Weights of a small transformer language model: tied embeddings, 133M tokens.
Each number is 500 + 25 x the weight over its row's rms, rounded and kept within 0 to 999. Layers, rows and columns count from 0. Numbers have three digits each. The size before them is the row's rms in percent of the matrix's.

# layer 5 attention output (transposed), 128x128, rms 0.976, rows 55-63, columns 0-127
065:505484530462471470501515480504507511527513499526394469511520471518506487513489477502494492512509506464553483474479482519478505519523501503521454531491521503536504468475507501520503516488506484497463516462498528522488506521526471491476518489562434522488494540488489467500510513501492484538528518500495522515534481496478495449498530541512542487519497480457507527471473515548526507466493
066:538462452484468525548508523525525532497499494510535506485549510507508448494480508508519484486534508499530490507498447504541505500483512514498494526482523496489510473492474502495488554489515488510468474465483486502503518471505509523508547508471480479447506532546474509477464549518487534488517492513494460484525459480514514453497517473453508528518493493521453502515488509574457511491488
066:456507503541537471520524486522493462481518508487487503511500502505503550477502502532526499487505513484525496506518525476469470546434511512544485496490461505500505446482490459505519509454517482539508537524513493494513514528448461469490476473504480501531470508495507478497548495475492478465512495553511483483513436554502537513514483524496528500524482478506481474506533552503458513505503
066:513506499466503488495528505489463516464521529470470491468540513498492501504509475536528569489542498487539512481510491476483514490486561507536521549485533505483500533527480467507508526493544541461517508523463499513509499485510471526495463473445481508466439461506487505529494442512479472471513477506465533511480488475524483542531522492503533482498528521476478505481516493486487520487495
054:467498503503489444512485510479539493462519510496510499487456518479494515525536497462498543515483477549497469515520507524452507486496474487494519517474473524485487485514559508511496510495460484503511498511482494487460485499515518493504477548482518481526535480526491459477439493503507442487556529495509514527536495503501547451535508518474531524520500516515460459558475500518485513530488
071:519449509492523532464484522468505476541508522516496498521486476512511528476535533553455503510464525502434497483510451467505518532463492508526542490471500514518491506499441504554501490487516501551503504494493487510490509458494492541481483475520500524499487486439499536499493474546487513472475543470513511533500507524510485476465542451473490485510532479496514527520492502525483498512501
066:472487534484487527525500544500501447529470501491459519511545519475484486519496473525504502498492492526450497479473470500500532477521505504510519542478513520511476419477482520482447507515473478479530497521474527463511502501528529488556478454490521499474489482503488524504523535493498546499493530489566509499497518479526508488487467495477499498495510512451537545493508498501451548508508
064:474534475491489486489466485524473493470475543466515504495536479502501486494498493523451498515494492506444487478510557518527470505486476505463484564467519517494504481501474517510522513477483500505485501525469524471487494499535498516475502508531488542512517509518492483562472487442511498508490496530515534522517533504510472507515432520438538499498543495547546482480521457515517515488489
066:522533506498508462497552553514517446469478492519519488502525518499460455503518482476497501519506516510523514478487509534476475502508480492482499532473548495489495531527451492503519498498471511494529545504520515483521494533455528467488485473515489528449487509479503460530471533502428484505473507473536525514521528497465497508523547485513495463491519490506496475516495562481488464465526
# layer 5 attention value, 128x128, rms 0.271, rows 56-63, columns 0-127
064:485497497473475512504498466494493473476509534509531511491523508533522468485513480532554462461485503471439502497544546509470460563519474515513484468512508440520484488510508489545480499444508493490482503502491522498511509520500538511512448500508483521503471492487501505511487509534503467496520448524535493523499504461466493542515477524497486494523541485454484508551512523518454477514484
066:517458450506492500447510561472486438540549497513505506460488501474524489488493478475497521510539520507484482509484500508535490511464524502464514488510474553487444489503470503507516488503543500487499490486483448517555513511514527490541525498503544525483512493517511461507498506505492458512485493490508516513519534493490463516526488527550461462439523532501517514499476484523496494469507
067:489482474521481500492522505503562519497472540526459472512503524488525496481535485467496474488480492493512504489475495496515479484506492509548515515511492511490494536493497504472501540507458485508498529489477416565464540483453557468508510515490498515492479510516495490528473529500477523519510472451484531506544526485466538467526471529543483519530501512491508548514484508485479478533474
068:528535578504536486512474454501475461489451528506482514486477496460509479516521515490485488475528496444472545462471496514527496494488470513520523500512489546466483534485490476509517523517516496511526479483464488515515481534521472464550506480523489484501532477507510530507535483495486542479453510497526502453491521468504490520483519524520519507476510436506514506504524511520512543459501
073:505501526503483451511512512510522529458516487505521522512515505554510510491518522470488504544511493500539538491478539485445486474507479519473515513535506506502494480465468458516477441521509444489544496458505544487515444499494489492509520506468460541519474532500487472531538510457468480521494498480477480557514490480497513528481501514500477544521473459478501503505468503523504506530478
073:508491525510506497468501502511474504451557468478500494471471468475542536472488491479539533520449467502501451509474521509483475500504514507475516507532490480503523544469483519514520473490490489504516511519535477512464478508503536513487494499514434474457491468494506472450531513503477516504503489536533474527477517555490516462511507498517496524503510493544484455544551477547479497491483
069:452496514522488556509476502474531480515493504504476511445501475462475496542466575469477528551508527499512532517500483477499507515476515501518462501505508483492504507496492460447513468513484471516516462522545532516434455453486493476508519534484509511462522519513508513499535470544519487546518486519509510476498505516486515520506474497525535492484516513500446512499496507486466486486509
066:467565451501501503491537502487449495536442469543469492458488513513499525486511533493493503483483481543464481485473498503555543480471487522519532494552519476513500514515455495491477492463519521516489493440503520481463468519524488488503499539526489489560504534497492487479520498508545522511502517534466482524521522477517507469489507525494475527467516496509500492490508456520515483504493
# layer 5 attention query, 128x128, rms 0.239, rows 64-80, columns 0-127
088:528494474495462485521455510563485498492492458462517507522496546502493487477514504500523520540472505499506455508505497489493495545513495469501535518490513472496538447462509501498490494471511467497530501504520520510514532493527529474503473489477517509485512500536527514489536513517547484477532549500441496478490502460516474484488484499477473496484486435486487514501495534479524565571501
085:550517492476558475517469474513483480447521492494492521501519529542510541511495534462516515468502535515552535529551472496492496517444477514530527491507495518457500504485519511484459488501469482546519498548483500517482505497508472511482504479472508511479484526511486450508495533478492493531509466483546501476507494550502507488521505467465468496511517487531466500488453512485504533487454
085:492487489533445490484494528502511503516510508489526482509487491502474470505499461491484461548490476519498518505511507568493458465483468524461519491481514465530506455478506503504549491491490482483502527504532504529498485537424548459524501514521491489470488482504511483515452456445512526483548557548495495488506527490503481502499506519527483470490516529516502482497541499513505539474508
088:509494541495568552489529512453495486510475472496498487541508528458537525487508484514486471509549510538452529488494486516480492527479541490491493478508494480518522513466514525486477494498496499509474451478512477469488522540478510541455523531484547503499516526507516485492517494495530528491474454535526473483553515465498498502476528482539487468504502482512485483490466466551491476475480
086:531466501484561531496519468502508488486508542514497533527450497502497479491469529527492553542540523468517501561489483557521513462472519525513498517487538481480515500451510468498533542487478511498510526532494513515509482532508488509542512462496502518496491481527487524491476499517514474515499492459489497487482477492506519493493447504489513498473489471436479521476500470488466471441518
083:497512560498516488528478515475485488500497494504489476485518502523512475512490487493477498507513525534487521467528528498482484481518527483519443469487499509525541539492454489480459513465466521507478479474515495516508462475519478490478539483532526478496492543508520537491522497451533575516526514508516500480507456541469429479498482515527527505475506541534533494488486485515511458537514
077:523602509534480470534460483489469496484487447509486484531489480509535510512543498513495469535464459509488522497492503474474519490511474460498468514530512551500490510480556502507473492496512528539526505480486534489493484530495513485449536493503535478488521499540525484511501496487498529481507508498445515463490455540490485493515517493505531480492508492471500497500452528499521502544510
089:492495514464500469488510518475519500476482480526517498515495498485528519482502526521534465524503516493476559469537479518509480494500528494502458556475499496534546475450497491460514514518519499492483545497482454502514521528455479488493483457530516500509464544499503492506493469484497509493484484519543485489508466520450469504470527470507567511481501516524509525540492468528529479538439
096:489544507495504514540513503525464531525511503491507507504493464457534497503494483456477538512465487502482535515435477517530554474525500498507487539508484489481487493518450489483489504483558509500527436544500504479514526525503519476491537511504534502526473532472526489486470528476534494502481504505505455522488477532532504499495491470504515491490470497443499515468524503481465471475563
098:502465512444508544504508506486517514521559513483449516520457457502521525480510530570490567498496541450514497500478452506514450499502508493497492501497474502493499488496467503521496541497498487508491525525504464520493543512524492485510496493508491532504517489477523533484498475505488508526477457536450496516524496515488527490448496477492509524489465495436529538518482481499495457516507
093:533523536546499504507508469483528533504482524494458503462479504463471472463498476503466540551497522501474495486479539465473532472511512469494540550484473489501506474448482497514490487503482509468489518501496488505472505506549465492443498499483511519519519524500489498497551519496494516547480510471503505564515549507502494498503475558504503477500494484466530526487523477524508481442499
094:496523499512509470530444530496510506479482502521514522506486490496507558502507504506492492482449495517444522486524485491475502508510406446464480506501501498535530524479531512503453515490461483489509420554533487518511515519486498496473517494515492506545525518533520485497504513521500515495467521517476455536493497484503471518536538519454523524503505493512494495507459527498508494533508
108:519500526482426492506499503495463473525523527499516478527487483501481460503503474448493489537447459487496498483540521495507480504480472486497513560503531488498524441491493485480502525482505503497507572521513459520517534513475523480508478502538472497504490513529520529489490507499503525513531533523506499485517470525476459489529488504525550473474485485499515480517545499526528433539508
102:516483487483513509543536498511517516496492498530474566537524471480518518492479451519497481520513487482472496558479463499519504495521488507516503518507469501472471555508480516488522520539487535519479491480423461481513475474483495547486526489474529496532471492500486480490516500511545511480451451493476508523483539483500525501482527476510540504553472514477479519479504520510462482481466
104:467505520506455510483499488482523524509472525520539476495497495529481494493500501442457515478513502502509499481533519540485526472465503480520467507469483505542488496493498473492495517462512527492483506520496465513543491486450464494529519508481476475499466500512521537494525495496518522494515528524542503507507470527486426476522484516544561488460514499528500504542497450456564476483526
082:530512511507484504469485525488508498471506471487492451513503553514485484514500514519496481509506501508481451492517569475504481561516545487494478445478512539492536515491491498491494502486512529479511544478530482536503439483501530499485497527518502502516481487477507542497537482517520507508457523507486529489541484454521469483534458513518494518467530485528511433486486471489529479457474
076:493503544525497546532512488537505494438466486528495489556499488506519497523468457474475519507521551498489536497503506467514551481505499496485482512528504505492503532468535506437504498478511472454503500507491469478539492507520466493471534497489512514522508478507534468484518511525482479526477504502477498510504496526538485509457458467508516503519439544496484523496487544494429498508501
# layer 5 attention key, 128x128, rms 0.246, rows 64-80, columns 0-127
088:534531502483450467506470514529474484523542475471506511503479504519533476512517546508526535520472493511505464502488515512508491527453448479499473502514504516480493451491495534544462449502533508540550477492516510551519552513517514455478485501512485488495524472501541486480526508504538500515454509513491514482480520494477488480508527519478492508441483462473496507477518466475497484536528
082:535514464516502520529493470527469487474504465499497482541532524511528500523494531499548518445516517515527527477504498496553515503466474534499488475479508501470541515508492484500466503484489514533528509473516512512536491459522535493507516508479488487478508524531486497509535532550540499546518483493484469472491486505482471499521517434457471506487510445526450497518480514451495544504484
084:474480464492476485504509491490481502527486484471465516466477488498500481526510454506509505509499487507539479521468515528513451513556477474480513493493496512477523482507497451484509450498526477477506531442517503494505520553482517503509537499527498482515520501496514507477468487494464499521543577540477499512508533458457487536496543553493476515493480525486555497507548503532514499516523
089:515546526484521502442509510524485469514507436511453512526530507472499526479496519483536478500544471509434490498460508476515512556520507481462458489511489492504484538488489506483503526519496499499485474483493521487518461478443488535436505490500502504505507536453505553498542523510520504483476523508505524527547490486507474523517523470495498531497511491528488526482473466528476503481507
088:549504493506490523501526481490495518505510524532511528476492479509509461485476462516513521504466513508486490513516505498546524476495493539513517474487546506466498500501491500498498529500472526518524531478462520504509524502516510524525531505497469449472508513515455555534443511524489439506490447473496509535504470491484518501505473506506485492481424455486525518510538471496481427492537
099:492531563509547498475545512480530472481548534526509490513497506492495534464498483465494483493478515521473519512516493458473497491470535482483485461469513487501535539514537496509506553517442482506478501538493487479497513518504464526500533511496512494462513545495483497503497538471458517489486490488543517510555426510498500505485515488515531492496491451475475475485449476506505494508506
077:506498523470517484512474538493486510535497500512491505500493505516480543509518490494509449549475500545477452473519517476525455493493442454491479480466510471491515505434524546512460507513480483520508486517503473482452518509500508470487475523527513517498515528532561490520481470514524549488496480511501471470509505518528441509526517504493547514462505495523487505507461520465510517526471
089:474527532479495444521480482430455481522496520519505523472503482516518496439489526532510460498524486514457499496490498502496474509466482488510457509477489487510563455480556471472507478519536497491489547503464507497482518512539462496471506497526475489487557483509502498518498480490506532506526485492510503500555495527497450506508501522487536510508501486477497523516473547514525481546519
098:512495562499490514510540495515490531476478480520509521524489495490498504481487456474479546496483473505459540507499516527504528482528472468504465484483495466506461505485450525497498558485490482475498439531506498463530481471513472513515535548473523497518481522510559507494521541497498469488502501508505472550482502535535510489516473522513486513511487490467464548481501506495453482480552
101:506491540480469518500493460528503525499492555455480489512447478448521471488508524521508507532459515468492469491545513498517528506501514502530480509550498475526498485482523497500508520461506457508521458506499521523508537485494506458471474488512474508479500520497546532498471465529509507502535492493464511525539478538536471507485453501479550523508488523484495483519506500439480446514512
088:510498515553495496487496480485518496521477511538514470454499493482504483502570501484484521530540533493473495522459534489472500545466506482508510521463505514505499491469511482512497473524503479495492485541492520467494505542549476477444463492481504492467492516501532464529482496504509456503540530491526504506515501486544506468515476556507513468447510463483533539472475495502479485440511
105:475505524509506507503477527525492482467464522441523515512472491502501510521525489475474497461476491507454456486487479475514530478493475459446490528511485469509500537471503529500460505520471503508506464537520481500536508503472522476491537501482542496545502470500567474467528466533503510484476521517507441508502535510502485502472522529507561545500531499551524502504488513519487523500508
109:470486536493469523509487494477452490539505514505514468516471503513500470479537512474508520526456492501461458465527496531494470504490478507508506525494520447529499458479503486506486507480500522467523500535557506490512509543539520480487516482542501495497509507501504516464498496481523539468534527508490467484481483545503445479526487559510541492459496474464514454548524509501533474508528
087:492520487503542498523532481548501515472443479503442520534553494540460515471501471489517488531513547497492451528473465478505535519491508508492513481486509481511468511506495509461519486516489488488467490524484489484465490479485493533486537493513547524499472539489514514506503515510480482451510460510513471505506545498480525497461512479474528491543492489494450506508534524562513484517454
127:464505517522435493527527499479523541488455522481531477488493482467515486505512498450469501527481488523496486472534529530504499492496513484496473548513485475543491493507512503536468489482532549499491510496492500485491483483493482512490520493479475470471503499511521478511499496487491532538554506490513469480493498517522424505532450550506505512457527487498515515527516490450571462520521
080:517545507503484485478479501487510517532514488533526469529507558461493527508551505482500495496492493497474525488487524458501502518499539490502464498518517525512502497515479548457496466467492502510484506497502484533487486515488525492509507484475487506490526503441460495552472510479511436475461497506498562507579504487500516473514474465566494491482539524549482491483497505512500484475468
085:517495498500537536496539487500502469466478459560562508547483487511532523476481490471450495508524485502469538481493492486496561520493491497504486481509516495540490533468506519499492523515484461519503462493472496526523487463538499451475545487486510502489506525490518487474539511522525478502505479488495457516491497495498526497479440504560512470520514458479545525476479471492536500508504